From a checkpoint of a small transformer trained on Wikipedia: RMSNorm before each block.
Each number is 500 + 25 x the weight over its row's rms, rounded and kept within 0 to 999. Layers, rows and columns count from 0. Numbers have three digits each. The size before them is the row's rms in percent of the matrix's.

# v: layer 4 attention value, 576x576, rms 0.0406, rows 424-430, columns 384-575
# o: layer 4 attention output (transposed), 576x576, rms 0.0392, rows 424-430, columns 384-575
v424 109:538491504491563538509519487475514505526466504480492524461472511527503480512533513469560499498518524522489507478524486506485460487471567502506504480536488531458537485508503552489528544497524503489501537509468474462528473461493525448492512450509487542496504522501515510511486509515464482479483517519499546491519482536524490511481521465488481466518475553508494526535485506523522500500498503503521474476475533514468510516484484469503519520455487503547485545488493523519490502516487531514507482493500480530521512490455502505527495523500523475542524512472541508515470475482505478519
o424 107:492492510528479515471483555463510458516505504511514487518505487544489503535491570501507528539519492518494531498512499509492497510519550492489479462483509511470489510520500484513538478553514484509495494524502540533497507479503484528491496497479489510480480498479482548533500494508478547482509513501483519473491489507489479519521503460469466474478520488540518506488514527551467444493476516453506482497464546502489498519479480526514513532500487513544511507472518528509532473499510495471424490527506508496500503534492483542493489446491511502510520466462503504453507450505525494492
v425 099:516499488499523479505519512503484469488499466520457460508476465492499469503494515534459499563507484502509568535506482449515452522535528500476539514527510487508485480474481478518516475495509563494530452522500483501513511528496489507502544509471508475414516500496530512508518447502470536476513488483517486488493544510545489489512521493493460512515446464495470485554474470471528480463510522528485538473503538499520505480499503487475458532484533514500470520465551516510531494480479517453532515519547481500484523502513522479491507529499535493458473454537473519501464497504474522504
o425 096:523493523459474488508504529481545520515476525492521519518489512485471507525504505505493510501507455509494512508485474485463522460497503521492556501502506527549511518429466505516501511474452513492467484494507503506527525502500483431490492546494483492484490481447489480499526497478501495510495526509529493506486508478509508513496483490489507550497473486509501471504468510523522441535525510484473410500522472476470530530510506452506484478493526513522511485492514548513454540524555479522496514500502479510458477497498504510490487455494480457471514481484489534514500514495505503525
v426 098:499500510523513529529505499476478554494526516497477541468487477503505493492473531520472473492523471479492466475486521499496503477497489482504524498483519504513509514478517461505527504497493490556423498505532475502540472503537490496513433504520489479479468494543477487509512522469503478522525490546546475497507511480518517528543515525486471506512506533462511494531464493492497495517501478484485477523480496448512492536502480510522541479498497509462538496494506514501502513550506503500488458491525469526483531434553503493547521528502510521487493526494503533515477442488490459472
o426 098:529491516507462529447452471522498533473511501492477441526519508468498493530519535516514496508519472453502517475505489509523517488492509541486511503495545501507483490472517515488509549537459473505434471486477489485508520478485514534511469497515476483481472474528506484487517447481505527474541487552502495482491498518451512511510540568514468491492464518506474491468519489521496500488471477485491558557476529476502460526454493521451501509493474500489534485490509518473477527458576512499549524513501490480497511481471500472487498554477511548486506431472494469496516535540485482468
v427 093:549506500455516522501506505504472486512489545536475500529505483466514521502510513482518502516537516522504524494533524484526449506472563469503504471556514523504480476451486516460500481498495531486531496556488494535516493501532474471470530476544528507449515521485520510495482514506492477484544530495488520505493507471506529511492506518517484483485506516456462496513540505515525541507516543518493476480438512482524507491471464478531496510462521541517494515495523521488514533484494525458486484470479549493473502550478521474516517472524511521542466511438500483510524493488498484519
o427 092:490518522501452514495487518521507452511499513535535518480473487515527518557436528497489524516472481524501469477490453493496545486493449529474481473480494514523494480493475504503513532534461509518506479505505528506502499443507487500483515509489559463484471514500480487497485521523519511473458465498543511478500490517470458531528516476493516510489534483454497489486495511495501460528521517500496457472496450524479522499492531486524480493497497513503475522526476536484502525523565506522486483512455479501474500478459492532466493494495483507466532526490504519505474483495455502482
v428 098:510487483474493557476504509521549457513532511532464488488515502473493472547468501492480532507530503495511530514485520536512494547460512519527469517537494470495551542488488531460500526501504503532499486479492497535513483526474538451505491498485474529480481506508526475494518490507498507468507517524543454530488526483490502516479462516494462486546500469467496475508492455492503464514492460496540523527501530497494480501521536506498520545525507519526474483526482496558481455498519513454499492508486500467453505469484524510508536490527542545504502515484553519552523538520471544461
o428 099:584512493548492481474429497457457510489486505496508497483511529531511474511525476487494550489470477521490484481475511508484490519451489517461544478494513504483468478497556488490521521487535511578524482454499540501531491520429542459483496529465496520481512492532512539531496494500517471523555512537505514505471513539493516485471525485497517460493472528508503496510483487505492536501452477487430557507491469493472462479479546488538468478533509516474481499520481520506514476475482525506453482479504517483502461483508524479510503497521494466487507511533523483485498477501488480494
v429 095:520485514507522515514488517489519480488490469550491519525515504484510528503521542464454533473522462521498471466515490509461527506515468485484520507486498458483515476429492503541505506516501486491452526485528503501533539495478490507457519448484499538545504473503509471502507480521519484519513484494513495526473508521506493442542446497521514472546464482457503509531498548505514503504497461529522465491498479521525514509484515537550472505484520502497536498484512491478533486500488486514478518536496496520492524558519512485511500519519515507483463520503495456558491504472469471553
o429 094:511477474455506508523507513519529533506501483498530517480452488508509521483492508538531512524491546514529554445493535512492498474502461483523521491492490444509489510477459487505486537508477460501469529521510522524510504500482499548468478508501522512503535510504496506489537536458499552489518481485508488514490486501486490467525485443513485517514495483455491496472492522513458532440482532518498461475531465482500518470535496532558512472479519510515456433519533468509482508474502521493466561460471483449486506463457464491489506521492540516440530528511532502522468508550474523520
v430 111:489500468519528497485512551481508503481533490523495489484516486545478487473496501496484474478500496489474486516476478522533482476465472510495473491481460464512514504513540468535456483558549506500510496531530523507487517494507519464493470495480500521523487487527507483502493529456502508503461473520490489504507484496537558520535497491534495496460507500544469521502491482500501476502508489502510474510481471495525466555446472504532532473499519474542502449445497518511481549519504501425493503480515494461513449480490486494495509466497462481467524480505529528547484525517513535475
o430 107:511471502510500540483486513470513518498529490542532460489496528546496528480544517473452562506483507477495539507488507506518503461514481502476497486508492497463495531506526449481513552531498477528506529504487473469491484498498505510492498495492506513519520501498500471476534530521451494515514483564455494444486458525496486507562453461490503508496493487512497480482510483498509505439458475512498497509505472546556523480469524499513531502508547504510520495499547545487493511521508527516511467449531534485521497510497540525511476453471492491484507449482514522453485517518495466475